Part of a small language model's weights.
Size: 13 layers, width 448, 7 heads of 64, MLP 1344 tanh GELU, vocabulary 8192, 30.3M parameters.
Architecture: LayerNorm before each block, biases, tied embeddings.
Each number is 500 + 25 x the weight over its row's rms, rounded and kept within 0 to 999. Layers, rows and columns count from 0. Numbers have three digits each. The size before them is the row's rms in percent of the matrix's.

# v: layer 6 attention value, 448x448, rms 0.109, rows 354-383, columns 0-111
# o: layer 6 attention output (transposed), 448x448, rms 0.103, rows 354-383, columns 0-111
# q: layer 6 attention query, 448x448, rms 0.1, rows 384-413, columns 0-111
# k: layer 6 attention key, 448x448, rms 0.0962, rows 384-413, columns 0-111
v354 093:521464510524489502529535537453518468543528505501494505442525507529498513491513474533506459539540501506475507475509480536519469496505493511462481506460437472487503475532502527491489521520510517492452507518498541488538493507494516496490499495443510511521484504472490507572501470472515502490540484501475463530480533491479520553493492495507
o354 100:498530482482535549466461464499520486498488553498495491543546495515532471501499493488531542477477448461516519521461529451471539482542491478531536491504550542487489525503501471513496466498483491505510505515505497493490533498522512504471495454532501483491486496528493500495472529511461502532495525535479511449512472526481469489533497516444
v355 096:541477511513498457479471525496481501503533511492528537509472502518485560546490515512461504474525522512470461463502514470523500487519518515534475475501459490493530511505488510514489531487465524505459498538474521495507526473469499468533538476492492516493519490495503519540474525525480512496522508489514519538523479532501515455498520431484
o355 101:498487523416484556511527467528530518498464481468475503521456485477477493462488522478534520533490506492533531478489498515524512516475469462537522549527504541503514506498498526501463515520541491488516513472500516494512498513505521527436474457521459472542515503471513440517500502487500500488490491504514471434450538492507525476513504498500
v356 096:525481490488494496520510466502550474459493483522475510459500503471493473528529508515498473546506493494495513517498495518517464516501535480465510479513506470514474468559520476496475513500492486471466481544491455507495516501505513487491482490498520462503480503500504506498475474477483498479497525512501508534507501521478571529483507514485
o356 103:471531525466505497495503525493490506515515479506527493529486503493488497515509495450495514497445487491508491507506494457487489511509474540494502509481465528528460517491528519504479525520515497520501543444494549513503491459507452489499522463495507536505507502491488506518500480518478551489525489465473480493530483465534450483491459497526
v357 096:525497516475462499521469509484509484490510510495459537488527506488503527473487481470490506488531544520479471496491534510505543555509523484516531500509494484469561490511463510531513492513496456554494444480497463469487540487474495518564525516491486479481497480543504531499504476501445521474467478492526503536462491481469496499549486510497
o357 100:559494479529499476478495495493519517508491461538525462493478507496517521540533531548516491513487488494506511480506451485490500509539479490492512506490531505570504500459519523460471496496509539461495497524519531485468452502535537513489493515507509524523504501472468457540525534496528514487489500525492562430525489495548506507511556494501
v358 087:496508524521545523482485522502502498483494506501488547517496488534484502493514552510534526504482497501526502506540491488461517518528448490558534521526522531488529501488493501530466526448539562513463543518501456506528522510489481465485507475468495492456482454522496524483505487514512534509452483536520539524513494532486544487494492499479
o358 097:517485479502447528514444491493535471506520486518502502476477512547487500465492482496454486424499543551431496494497546508517473513504496492505512508507515457519503538472505492454506508534463509496501466490493538506464469490477495537519511525489507512501529516513498492458482471521500500475556471503483527490500494551477524508497551485508
v359 095:509510478548526514534499535489507485484498514472483497481495489504482503537457460527518467522493506501520479501489525462500476526495542502534496482480492468551550556523509485544486528479457465519485515538441489489477494504478557492502446510478474498519512463443545508546487431521547476488476503477539510506521499482498465513503512544520
o359 098:492495519470497509545518485488496512454512476514564520482459519499519514458501487517475539533521490468512524484469467533462490533492483496470464512485576538436465475499504507468489510519538519522467518509518491515500511465526536484482546486505516540479495549495482516504491526524512531464456502526473485502478523524479512446529525454476
v360 090:500496488529528510468507499508483482528541484474529512532445495522460506465508451528527478497516488498503522508502484512514493502496527483520456484565500540516466458489506480499489475537479532489458502473504501503487495504494477470467515513503523540566510523476537469499500480489476452499505430521465488505504519508485475529513485494453
o360 100:508473510501460518492472519532503470471462515527523471425544481475526514520508512540503480511489513479521492506468544524462507557508508509499512512471501512472521525511475526518478464486515495442493548491501475467503492519509554518498497506504499517472543508467445539515506526571489534529556508505494485530528509494446488509504513520544
v361 089:476497499482479490506467521504525483464509515502480525487525492461516505516506453469523486492503480493508469498517471467457493509508518502501477493537493545517524525482518462481535497469487539482517510483507480472528486508467486517466479497489492522498475467518532459491524522494488489471511494500453439492525511443473506541516450488501
o361 093:492489487514519542481518525451491483578512535510490494551474548479469514521541468522498538501465513510458494484511490509497522472497478478489541519448499499476501541480454480483451474504494498525442516524508505526458497534488520474504501497509470496500496515502494531495494492488498530550491455495527519540463489476507489491488515472458
v362 091:528464570485470460484499482453494483480498494517486500511483490467475531497566506471459475559509509507497519502480496508474526494502478465512525515513486476467512487501529457471489494499492492528498471521489504472503501496477519500517514472536540494519522477481493509473499479524488514520502484472494533551502503520510558513512492494516
o362 095:497552529512479485549467530534523511525489464509512522511518517490501473512456490513495558473492502524508504494529566499526490522498503524488505487465507531499512495490507511495450511515541540477496495495522511505462525517515490511474487496481531500495484461483541510545483522506489501510477503474513503490501488505507460470500526498521
v363 091:474556528496489499478491498539482507500500503497481498521462469502550494529514508487500485489508497515503476520523542477522522471514483486534460477461485522513546529459507516467483499502508487531520496514511505480527505508439508500531521526466455512523517496521499515513473494493500490543479495468459502537496485523443558476540535511458
o363 097:545465510505497492514439519459553489490500522504503498508501527483470491456483518509496519508462512478488519483495509554484450491527488484529548514459526469525493512503506472521525503502481533491528496510497538535502527522537497494538483482529515503480486522536498508501472500507500503465514470527529506464511487460517508502468456503526
v364 090:513474498498485452486523512438458495461464480512521452482484498489470495495548521497525509491461533460466484495470501497480505515503480493516508487516511516426489456525488488522536485517482531525528462519519500483467507500501495446482467522497486525479521518498543473511455568471504503495506484428509481494469500525501501560548520524557
o364 097:497539497504514515491498504504512489549491513486508504480468539465523505511488506513484449510479497587504512519490532509509473493491551506492492527474439517523540510512491498496453507463478510504514521496511486523543504479530510510517529487537497468486497516496471498504528486486535519534487508492494509502489499488532508468445441531459
v365 090:509492518481518520517445510463505533480486540528497498487501525502545529525469516484512506481505520513488494505540505531518482469529503447455508461512469518509483465469497498549528511524486498561478526496499490484490507446520494502505502463496519540494501541528513518525497501512508531535479468533510515525544433520526489512473475514466
o365 097:450478507487464477496499535513489486530521509481482476561514428484504467461508484500433492501474505487514545488488490489525512506516508535527480529501470492527533536527512526465501499472496500460515520505500531508510506511522530512476478506471507480509477486466510469478535484495526515483479518508496471495500532465501509503528534526521
v366 097:524491532504514472535509500455489483516559513511474478479512476496542449538497434493485497515518507514507502527477485479477464521491502534481496563484477521518486440530501506478484494503488501514495500467480483496456511517444516486506509486488487476496486540492516521493525493529508448491536484480480492502523459520523460505510532510463
o366 110:490500447499484563494526499507520470512474474495530523507497518485481526470510540494525509501490507457529490495470499530506522469497477485490536482489550460485521512511499518515492485510532472470495500523489520538515537544552511518499474458543509524504501439499505531522490500493472532498516503550485527487515500502483488466499479557523
v367 093:508549531500543513486456468491528499480512494481481461516467524483444512492462502493493480495446456471488532490469467458554492491519488446513529492495510544477514524530475479509529537491547523471516487528491471495507513482514495492531476523537455444466497528489469517454526521474511502503479496520529477467495512484532509492445530536492
o367 103:489489510464484461503509507537468497482511518485473479513521484529533516466500508512451489550566542566485505549505501507509489506462468548471456474497523475489473525476510475484529517542529527484462491519521537447516530467482524518480526533441529488488503489468492471505523497521460482489498508517516481490461476507513523442512497459503
v368 093:523497485482550472473450480519535471489471476527522475477457458489501511499471487556534474499481451494518509498508501501563517522473488502459498494496520521490503484486497542482515499437539507519479460491498512471533454546514544508474479462478502479447501478518472504540518466505507513505512532507504473520487527480515517498520538505471
o368 102:522485514515464512586508494500449523494521481497498497483501522506524497464521496480474509520532520504499542483520491541522530480536482476502506497503468475498512518492493461479507524508490500540542540492469517540485544508459482483517521491485497494519484500478519502487467500507436549490523502473539537508504506539491474521519499460538
v369 088:465542520504504523472504510524502523522499494482499557512493520504511545557513521523501525486472516495473496481503481534456477484566510489507496495512464465474486499508494463479474474537497498529539517525474492476475518483483533488489503466509500507501470498527489526458479495511495521507506502528532473528496574436522503469467481496520
o369 098:499522490501513487506516495503487516463484475523484454482538443491494454484446515489463521530539536493500492539489515431514518497502487492507524460518453480453492470461529488506543515473536504506504512459523486482489488542521474513511491488461490500519516527530534499508509491531483434527515509516447495487432452519577484513483481494420
v370 092:529496525534496478496508512489500501483506550454543513527488478472497502498500482496465511505544498492511450504467508488485515483480503518488492485488511501523504522501523473512437473512496502517500450510513549536484492493451507452479513484470460457517476510515518489530507467490502522517497475485473505470546501502517478501491505506510
o370 102:498499493491539517502521495481517484503493544541512517486525521498510499489522502481482535480538534515514515495500465451484467518507490472485487499485510508506466480537498543483545498520472561515503523483490476481479554446517464534509460560530498552535485491465533539462488498493525515497498484502461469536467516472516504483521550515516
v371 093:520501478526507505506483478535510533499490484503509523490449488448518514543485484521506494497538475508485500524506509500468528514495473520472472495499514493520470532532499513478494534478500486516512549471477469477545495486488486476544541525522522449481515469499463530512480496466543519478502533488459506508515472535484555493493497521477
o371 100:504518504524482481499493529514495522504505499470477541511527504507502509493496505492489488516461509490518515478497511550511537471524508517487476509480507549529560518463519553474509481551509479526541435521520515504499532550510511500444509468459472529503521505475543480489534498521507494519484446520526553470479494494521448494477471519506
v372 086:510495504496496521509521483492482510494494522523490497483486503507497490489490478496534478495497489547510469505514527483489535493486483481488522462533537505555503519507525539504507531488493493482481525495487474530440469507468522528562506556509499526502481550478527469528484444464450514521490494522507544483491483456483501464511499451488
o372 094:482506534486502504496490479494506492518515437522467499512534505485489448478527500518508516538538508493525487495513471492491464512528495517524469487494481473502502516509493513488465469547486512544481511477531502500498565506535478489538511472459491533489510511482475508491503525555504529492539466471486488487483501510542494536495460488456
v373 088:519536466517523508504502539509487539507465544504511491514522522554530504511488528511480519485489498522471524515498510493522532469524578457512507526521507457532442523491522504504470515503525487522492529484509455475494484476486500540530522475515477470527555509498497495463491511485540518478532468501466493485487510511472544505463436532530
o373 097:467502465490496510478499501487484524508522457510486506521509529516471490473499485496509498449495471506525427492488549503440478479480467511496498463452533482489540499504528535481558494498485508524518493458471531506521506536474442462489527501522498534463504498517524524516528517496473473519494501467520508504527470508500499544510538539476
v374 086:485481509477454478478504528530470524515493466492511466522508507490481499488500527496532487475551499562519513498505515497472513485510533507527499508504506527485488530541563477465513461464510487507500444477496477495486494465503450503500467511488517536463515524493463493518512500469506486547507519490516498511504515470526510501516488494539
o374 095:444500557526521479509511509448543527508491536496476499503484524514515494492506489509513532506486475491505523467530475488519523492512505524471487484498458495492530530493481533525466520531500492494504535484476528501538481525532528514495523495517467483494516489536563530485523507524481490497493487510478485455486488494507510528495491531517
v375 091:535494489530471490487457496482490482501466491530482514548531513507515517493529488539472486524519486477463515507549514499488501522498535512472449499505511511502516532460491453490514514507467471540501479459502460501478523511500516483533519483549500519491516546491500478521516500502474494475512458551496525503512564478509506493477501515518
o375 099:499507537510500547496499527536486499490493499475561507463511432491509520481486476488505464517527523500526454475493513515527530505456482518453542454517517454517493492507470536501474459491471521481455522502485532446530506503508498522522449490480470508502528490472537474450475509490540489537486533485456485493478461506505511510548518481463
v376 087:548528521478487478538530493476516551511458525521499475503519486507523507496529519535501524490516509517469495468500509466529451513536536493564497544488496503505553505505519504518503489495478468507488467487502561519450501497522491506543507490523535473469494506553448493527527466544534503482533507502508563497481465489471504494497487508473
o376 100:468488505492493499484501489515518455484498507504474532476476500476517482497495490476487513499475480486534462521482538508469533464491437547454527489499516514506506514505506511506480515496533533534490495487474438491515532501493516482495495512503503475496511492485498508537497461465490490517517507470516460445489523532504506507518498467490
v377 090:520499510503452543514485550512546502510526541518474432474478531497525529510489460507456450544530519537485498526481530487511510509521541496520462497509489516513496501518481464504449489534494492520492461500525498513500519472479503483480516498494517516520540502465489468438475529519527431477489503528489454512474531450501483479491521510516
o377 097:514519501455523480484460472509439524507507496473563503509537461471486491509513534487533504503542517473498532495535463523478487484484497531509512492493498491466478497509496541512514503479473536506490490492488507492545494511514512518527513491552467517492493541508499541534507484495456520542505473526469519486539517538493484516532490502539
v378 091:494467497501516495522507497484536565460504482551504494531493528510495511497463503476513488490495491521453552475493529469492494466485514487504486533512503514501483547540466540506465471509496494432510486473503462494481516543491556512482529487484464519526513478426540537480503469548560491493549502503527446520468517480485461470450499511511
o378 098:488537509508512534436476524522472477570471480481525505523475485489529474511481516495471545503487517495477475521495461447532504499465502489499513457536536508510515496501489515487501492514479504513509494536535502460510501509534496492496498492456516492494497528499482494533503526499522501489477512498462537463487532504536540525502473496479
v379 088:468470506516462514531504484537489522478488506479472473511466478478486507497525519517516509442488522490495475519515492441553506496466491516490490471527513509494494488501460498468511487479500505501509498498510519503523444527530479498458518536494520493517532538493525478485498524525511515460473515502511499470533452521506494521487523491526
o379 097:519515512523513492479494513451482448444496519537482523485536508513479533493482495479531521547506501497485493499469473507495489478501482479488473467527484478514462513490525485532477517532486451478499507515492525532499583487454501521509460484499466472459471526521492534505530462523490463517537499492508545510485509518481515507486512514505
v380 091:481483520511561453498477488477513538504452479495468486514475480512474521509502474491510554496451466524501480490528476520456548506500514458503521500487480482480477483473481501513451483482463460583481523542482507466480495500510482508502468548521501497536500487474445491479473456539497504550530449522532507505515519496509507477501454510487
o380 098:537491498465487527493490496506502488501506512463517525519534507513508463507476522501501489491520494507485468545522536462523485493507530540508512516493503475487482516532521506499502521488528499496538489492506503495484492515493474564473525473508469515491527511520490478480530508486515532506445521518473532501483527492464476509525542533487
v381 101:537504439489480522484501476536559528460503495503507515475517507514523471463467500534524512491518468542473478484491467513521470527465482476512523519485530519530489505479527520538496492508526495481517488509513474504523501534450528483517489529487486452474498456497467480517469475457489504463482538476556467502504533504514593511516505542471
o381 106:504506510502493497517474494479437480529533492528507492503481538509525488550530501472509469515468494471504528498451494534489525518529502489473469500465498521525502524522432533477533526540501516504477488467480487476466496472511464517489524432520553476530485493509501477521484491523546482518499509466502529468494449500521490524450508442540
v382 101:545504493517545518499524452491531489510513495522525549500498515478521521522456500501499469494539463538479504508479465492480524481566518481533485467538478499456479501495490518488487498481521475479524469487519497540484526513496494481475491478484479502500488512545522557527548497447508499507504511494483529526540484470512492462495492479529
o382 111:511516499510447491496497520549500473504508502498497433512512509489484483508546503503478510507504532507515499464505487480506446495491468506466522548484533522548481497493496536497512504519560530501463483507498513472529493513520508536523477502519482479533516493450463458508441447571496501478445482498501479512457489497502499509536475524432
v383 090:496507492518520505462528528536498489495483460485485506455505497469472508479533536494514512449509521495516490488507527549547511517499531460510508528491510456485514555494471556489542524481514513449483504482533502472504485493544522488485483514485495507473511473487493534469493538497541488454533486497499474515532527486519478493526490509519
o383 100:488511534481501498508481515531488544536516527519539508531512522494505499485530535483516491485513471509459476522512483522503550501476509534479499462547552453544472487464511455498499457519444468518493501469499505551514477498455512478490525481500470479536514503490552459540520482474508460533466491510509541541459468494506537526496499493472
q384 108:491498522550511521523490539504506480504482502511486555466481509491501478469487492533521471525450497465513527530478471511493545526486489489496507482525501520488490550500489444516531502503520484459468514489499486503514519509492521473474499516425492501488483503463506489501476506527482509479500480526489504520460522496495508474496504474492
k384 102:484524527523487518453442517529506469492491507520494478494512480499514520460543525506533493504503469513522475481527478497507503456521502510503497516497508490480499506506528483506515459496478475479471499495539504494457519537524500464503534454567521506523493496459489501524499521482504506470544519479515464481512504519465503501540511471470
q385 103:482435488511501527497510515519560475467512468496504463537541506524479467434469501524479483487507503441493481507490511532529524519502452478516525529464489475513513499485491516532560493487527495492472511489515536494528522492553491483498508491504524494515452463484488521526497485508526520485495540505504517492504465481534518480545498471483
k385 103:500447479529491496518562518553550438471502501483533517560511466486482550498489478520502517498529467479496472451481464471495483507489474534504490455555479501495487534475501493484493482517494436472484473478487457484509475484520485481513511484503535501496469490455513481481547529477503497497512508549480494519548511508488533458489485438472
q386 101:497477506465521482478515453499523543487481472473504511496498490519476483546507487518470521498473535460516470523524462526524555511507506476482506508473484447487484455533518521478536526477503507528496494487460510531464524509493482488503504489532493488497501525487472523467460518511528526479462485489501497476487482459512501520504470498477
k386 101:537481474499477517486528463486527481515459507528540531502517450521477520497508493513512527531483477468543496496506476498477551518535541508522483494516482582512455492521488532533542503479508451485500506511533508526484504488496490532513524495500547473468511462520465566514506474517482525512490469525473492521517499492478536505526490519484
q387 104:474531474542516524542526560485481505475485530483513493539530516469472497526549488525481519500512496526479492491478507552497525477515534508503520494488477510524488505500484439477473455500481518511509498518513483489492505512480458530537487530531537554458540535548470517527514519506487473494500495513479460507493499507555474508522452562481
k387 103:508502482555467503519502508498515502486495532579449564505514485506509465491555507481483489508461504489510509548528510530499483462472511492470492465475500503472483518528518522478529521532509483539490520480465497520515513506495460523514513479478459482508489510471538545494474537509509521499564509469509486517539466508435498467482489498518
q388 109:511526482489485539521512511536486468493476499489479558477468472524498509487464470526531499501532479499475478486493467449498532528463551524465495505481541536479484499473495485510543506563514467459514501530508497483491513519481506524509514469515489504506520520515575522502484553530485501545476503485528503526523505539545512541476480474500
k388 104:506441512506562478501496443505496480494485490534485462490510544491497531513462526484499442482506495527488512507537505484472502498532502530499488470527521474494520475497508483501526528540513469532495505470519458525507520549547534514503492487486496487549469530498468454528497488518485510502488518469510534497504516473492467534510460511487
q389 102:476480470504527449502478481502495458484515496463521490510481496539475474499480524514515510506479468499515536513525470492473470461476531546477510519453517498541483516498491541525486452507523479497512499482481486502504436457501535479510528493551483514536468464481471428459521510480556490457490493489500482486528471525518493533464489479486
k389 096:488514506491507452544497486494511458458543494490502463480513520514508500477555521508502471492472477513498514533483508471491512496487508508541489437500519454543518483505484508450486482494452503489483450544501485487528512502546499542554511493515484487467430489539470516504496538509516482434564518488511516521505491480475505496476512523542
q390 107:533528482446497521474462465491538470484517521492518477484526487518507510500467459501501500506450500453527450485480521495449474510492492513467538467487526471538511485524506488523517521513494490442523464464510517490489475518503483524482504499501528484537492473483496490446525501511478491478496483484492466476528495511503484477518554512496
k390 103:475501518485519495456491543478508509473465511528526482517502487555490505500460494495480468456485522477500519486487483506481506522503518525506466461482496487517483529511512535485493485506514437531532501509488511476540504471505527492483502508533584502543494482529505492558485527479540488478513465495494497493527513464488475545501465477503
q391 102:464529505503476515505500510505518539496512469491504468476432479525485527505536419500485488501525508530562473494531476502474536553544496479461536529527500471507511498476523513446496506498468513481494513486505509531472493447513463548451475478524491510478506452505457513467534476517523511534487465511458506471475485507496491511512490502539
k391 103:496518529522494509473478496516517466496468512508479476521477506521449530519527484489505494483485478520459490513483501542479512525511488507471543535477440494527514504530459533518490516471520459488564536478496509525518526453504522530497541498466504518490508538467493481508517502507505530517481526498518510513501486497466507497490530465482
q392 104:533500549490542507542513535522456459482504512494511522518488511524557499478513488510520557502509471497484447469496495528508494502478451559462543530446517466518523492525498520517528502504489523525492494497461516499507482535488491472487480508547497442519493498526518524549519489508522508500448504489465558496510480496514490493494473479484
k392 104:522506528511532506468506488495530490484509494520485535489487525521508523503484528533471463473502514497494498513460516472511475499541523493475502543479523485476466512505522499493498496457523513507518516504513502525521480473524494534484525514433521486454481515483504502515501459506542511450474486510479485485473512495495438504559501482513
q393 104:504543486527471507484514536459538459511489534513500443493470518520556503460523485496498508514505464550495498511536471486508491496543488496516523481482492473449550547496529488502543522518463498474492503485521519511487476537516496474494511496491529487491488514516519508515516521509489508504530486505507476510527517511518531488494444505494
k393 101:554511508558506522483498496496491515535471490509495526496432525504521523498496477524470463445474506489476494454499505508490472514560487487501480526495481466530492503470504489514451491500512463517504470470529513515505515497479490487500479509458474491504494511533523490482496531484477500534521553472530477481544548510606460500491481524540
q394 106:504497490515523486517523476489488469482483525462495421480509480504484505488503524512513502501455487475492477491488481480512519492526516538484491475473525488522480527524507448487517503490498488528521452507494504488538466511452507483509532497489485471543527515547527468499522518435466505509465502491475496461460522553488525513484500457522
k394 105:499471471494499486522496504501503498493510535503504482477518577494516527463510499526508493537516506526458513483507535537505508460524506522494553498476495487520559516508506487480455504524472476455486497514531494562501522482487503488519526450536478459514513495540528455499470491470523485524507498468486493491474531506530503548459492483497
q395 109:511517512495473510503494523503531526520490452489508470454535530487559517457485473535501448456455519501525499503482492513548525481511455454519473448519505493508509506509511526484483510509478536528527462484472495484516500489505459486493487565461510495502504473451508518494498513494501499552542563485474493486526501484542534506519506474500
k395 106:475484501525505520480489486526502510503576489507539495511502516537494462524491527460521467498486481501527482473504520430479540457478503523490441462488489508518477502484499514481514535517492539526536522507489465483514466521487478482466514496506481523480453481480487497502501501471504485516490550471552477479484433503466517488511534480491
q396 102:497522536506543500478502517489450541485457492497510534511471511482527489507477489501509509495476528498567529506508481493517501453531519489467488531490475529509495470488461496517504446489482510486458505489480489502520474518497535544510502502513473517449471477469461495531504477494452546467530490488479470446505507478549492508495470526481
k396 107:473539487480518500461564496518459536515533459502500531507474494501549485488508495447540491487483475525536492507493534525508493492518537478505475531488511478472512496513495488497505482520480518501550493499494501503535492480543466491486503497523505521504489515502483507500515465524489554561518507524516469495498434491489511475518486516519
q397 102:509520490516475528496509531550499501531509495515513483530508523471505460493484527493527485490510452547447526508467479509496446503491545473491498537506483499489492510503534482500506496479499458459484469512501499489512471487474536536531534523466519517461493510450477527524482545475535500494490531532516503482530508498481488521447482521542
k397 104:516493504502509490534466497484478517494466502553469492447513508516557493469502503570499503470524491449481441487523483495484489481512480522486534478551525500503486440559507508452476546480479537504491506486526472486486480511516496583511505533524511506509507479504494502446491488502505463482513512523483496475503506519512478493482497531459
q398 100:490515495534548511506528486509504536475495479516461497487514482527547499519502500469493458490514484515502512486482460461510459515498521512549467487459528527534494460467502499462479492536503516554531462500517491493472503489454499523462480501500506502464528503466506509483441518504484482526477485477493517469491498500483526480526510487539
k398 099:483517508498521462518488498473553506499520483467524525550506519520451488483499510461495481514520482532512526486559496467508471489439497489532515516503505497511540491485487520503493509496534525438501524445503471531507543527499466502474502514512549513524486500488550544509521492509515457496504498539508511499459487520478523503518517439561
q399 100:537534479514519497506473435518515567498507529511491492511494513480514464472489443544515508502477520532508469468519505510486509491505498480516553538502480485529504478506497465532509518456479498465523467456492529502519554522520477483515546512488473522493489504543500530506507503462475486506462500474461487494492523493519525479459522502483
k399 102:503495505485503512477458542491474516534502526514476483493452486462484507490485502507519482530472516450522470493499546523486486452459488505481519471512514490494499493474511467491526480534485476504522547497471488495476518527518480493484466514542452505529495472537512540494477489500513505542490467465524521495511533485528497493496491491516
q400 109:492503483476501507501477519499529503510501499468459497477493523499548484489458501502509477473419498475495533497510488515504508507478475548467490530491502468520483489488494522497477468529458522498477491488467499506514514502529501458508454467487477542484514495481494487486507520498508500446556501476484476486509490487541515494509534502511
k400 105:516526539459504508502488472484512437536455482494498507499460523505510503568482511523499475500456517537483521510479528555508501522513498512498499474505487516531488514456493503504507512483464474511475479472485470481514527505527539529557491459484505484463510489442496536499465480565485478528538490496512455520530495478505483471525542488491
q401 104:541507517508486469517509461520521464472474521503539486511495496485521491585487476483484506511518519486471500541491519486517446477470541506491489499488528477509494484455491513543489561520511502524531556526482467515503469514537479470487512483456520513507461469506524544483540495509510474471489506475504509514478484498552477475472495500497
k401 105:525449520515499504500538517461473481483529497468467492512487496498502508523509509536509517468505536473498537473488516509500455529525496509519492538460507552488482469521465499473488517477490519473445525467535464525451537509490509491517498474518493490504516489490486533510485490476514484505515508494470508495486481465500474527486506484486
q402 104:522519549491450525498481526535544511524472532502488495517468486453509541562532498498493467513525472487505508530494473488548478511507481470524508517519471541457509525487508505524484471492499516525509500488580524460502449506498518494463479456461478488496523533529466474495535521509485527512478484486528488525536545498475512525519495483492
k402 102:512488511487520500510459492499495507505515510463485498497517465538477524466487470505454503498488503472504502517504484545539498533488492498520470534489492536478538457490490531584468492473498528533498470457458538507530468470478525487504466471470486486479470489484505512475490497530495508549544457488512485502470491542493532504497547508463
q403 106:483472522489494525508505496504583507444479503519531457460496516477508467499508507466537469505511482478503512505489533505459518534510543519546510478485484500541477504483490556503479535516497538481475535490485511474514469511491488480456473505512487511505515507480552493505451496496500473479525546455521488519479513523543525493425512504515
k403 109:493510489490499534474460529559434495478478527530499493460530560477507551489496469513517467517452484505535568473527496520501492502484501461461544494484506535491438483538526516542503481502489504500496488464503493512485501516511527512490522476512529504491508473481503490503519478495455502490502489517495505496520445508481548463558462453485
q404 102:475515484491515525507513483490488484521454507492501492504470501473492522492512511461528489484528505500552486482510528555488546495499487505460505511504510494509531500491543429463461504468515507501501500485515513522522502464508538516517503517515474501500471513491480457545528507473428501526511508509495524477543476522515493486498523544521
k404 104:476496448524507514569499480518476506508451491484502503484524549494465539492507537544453525479529523506497505482501441519529485476499476527520468489530471494501448503489523509555493569538468495516477514502547527475509509509476530532523482478498478480478526506446468493464484473556488506470462500531502481503504492475558477497527542509492
q405 107:520503473459485488515530461503433465496532465533512511521494508505530529520571511463467497517471507482545519503529494563431501505481491525503486473453517422505483478516491516540503486526486520504493491532498490419521491494503555476501522530484518480516537509482534491504507470500514536503484471500497521501481490501479514475495506496495
k405 102:513487452469517513513502495511486519490451517467474537519455505512488519512543485511499469508512486491446518527505495460466512518494459482459509498510512504473526481545473509490475486458483514486500473484505524516501525529485440540494495536488515545502538504487479537518515471517492499535485500504533479471482540498482465470511498528581
q406 106:478489498458462545513527468476478510506555489498517515488495478504512509521513538512505478491484504546527463520512527487497505503531462550514515494503513462497519479504513484494541509485535500497483490513524527475485494497463432461522530504500469480535532486540522525465543466488488462501494472471537525504498485484428512528480480487528
k406 106:522491461480510472537498514487509452461481515468447516491485498522520480517498510495466544540530526525493476538519511474484516515490492499490483511485503505492520479470511473429504444491469468576491461524512465472471530469527523499503506513478456510473513526519501517498538492456475489512480485460550492519481518472561515485518481500504
q407 108:502556490530458465526477526452464481484510515500519487496442464466459486480448474518503508449451519478509450486506475508558516495544500487448525529482529520442540487512502508532483497515500512501518496519497478527493533525534507484505503499521475510525499479476513473486517502534459514486482509512555444499503542514524479502560517555548
k407 109:461548499462534478512506552484512496467516511488490504501479497461484545474488495482508505509515459517500476487506514513528511475532462467507519504478507550472479486502489527517485463443496508525502508514520487468531548557455496518487511516514499535463495528494508471527525472520512521500560510520490480514530520479473519462499477518512
q408 107:457499540499470472483532532519490534458485492526485510516542496526468485511487506550491455486485514531474472500479529486463486533479499488508509485467522530511471506563477503512470499523487520486522490500516511499511537479507466498537534465474488499506509512482498525502530509489521545525528486515498498520466490484524501511513496489498
k408 102:470480509557548516492491490501502534510481473465503585524492513505534501483483498462480499507532533525489525471492522499481502489538507559476506533476494503464498528489443496494487483535510544490497499510487480536475454497484469525469471496493511523461489527464463497506488546515462491487478513468550489444482500512498485515485478502504
q409 115:496518517501530577485511483515531472508450507534508477487481532493456514561512501490520480504513501522500494520493457489505500510476501526517473483508478475539504503511493549461490515498520518480514487489540490475500521504506532438499515453512522531503505526488519494502496519513473485513495554486519478505447497555504522491477504515529
k409 107:461517508457523496557505478516563464517501478499491494537505509505500549531508465514505464483493535575493481483485517517446531478486482488483484535552515492549533466459482452521471528477480452541503493476517492482495533507532512507514487502517533500495501480484525467517491498465519483543520459493479495470499509547508510473511502460492
q410 104:466508490523495466507529481560521484480495489500465488504462460526504502504491473480492478466477486504512532528515482560511482527490524491478532468490470453536499463470447514468537506487498476518486505456514469507502520479553480513512504508488502536515501491412474470514531486452514510500453481472503514475512520457514492542533513478501
k410 101:471529476508444505462475524516500484497501454491500476514510496453506475518551458473444483504531485537528473484520495455513520478488548530519533475485501524482548513555498505443526506537487503518531493494485463549467488488479505520494479534500457479538538530527506548544489531492503508485459515545493466459493516481526511531526490475467
q411 103:523485492517517511493530495511519515537508475532521462497486500506449508504493532475472497525495511506505537446499515513468481468444485491483501494480493522489542514495506482536493516500513558501476517499503508541471478509518489460485464466510460512465481543486468463518526498504469468534523549466529459501497484500526492500487530488520
k411 102:510505499535500543465520468512492535549473518491514510546531504494519511565497484464497468528471480473508526510472535503527436509499479449534442505513516504462491475490516511488459544488490461520460554463493488494471505501514496486529520512539532485495460461519463495460495432498454533510485460481495502521510495487506467496518579474474
q412 111:519418526489527520485497521523501460514472462453476477517487515503484515469495501494493434469520516542508492499504477562539432454504498419473546487509549500494469501493520528540507504481479493497528473463545499499498525451453455483502497467512498530493489485489509496515517489517518527512543489520489479527483520453486541496513467477495
k412 106:521550529531518491501491532494465491526544485489491529525477507480547507465494452471541512506491507534512523512498488499501495515480526482526477555495506525506492475541489548513530486502513486484510435469522472493496492531455510467473463518502530483529514470471494458532528516452470506476484524531440502483468510530490460531485488503485
q413 102:514510523541501510459489507460519496527489516521517512510488484510470485505475499534509513529479529502548512480521502516440524463536491519513456554532511566489509530468522517476498516493524556511529473501449505529527495520484494524545538539460502514462455502495520519526490492514500546491486509522525445517505555487496491477488519558492
k413 100:457515525506513488496492474490433521516492539514530504466473515484482509502462502454543458508503514551533450481457546473424520469543505471471497524514499505479510513496501507527489487535485499496498494496495492506521500487497478540496480515513450492490463470487530501485508510474494519476482518498513485496542491441469493497505504489517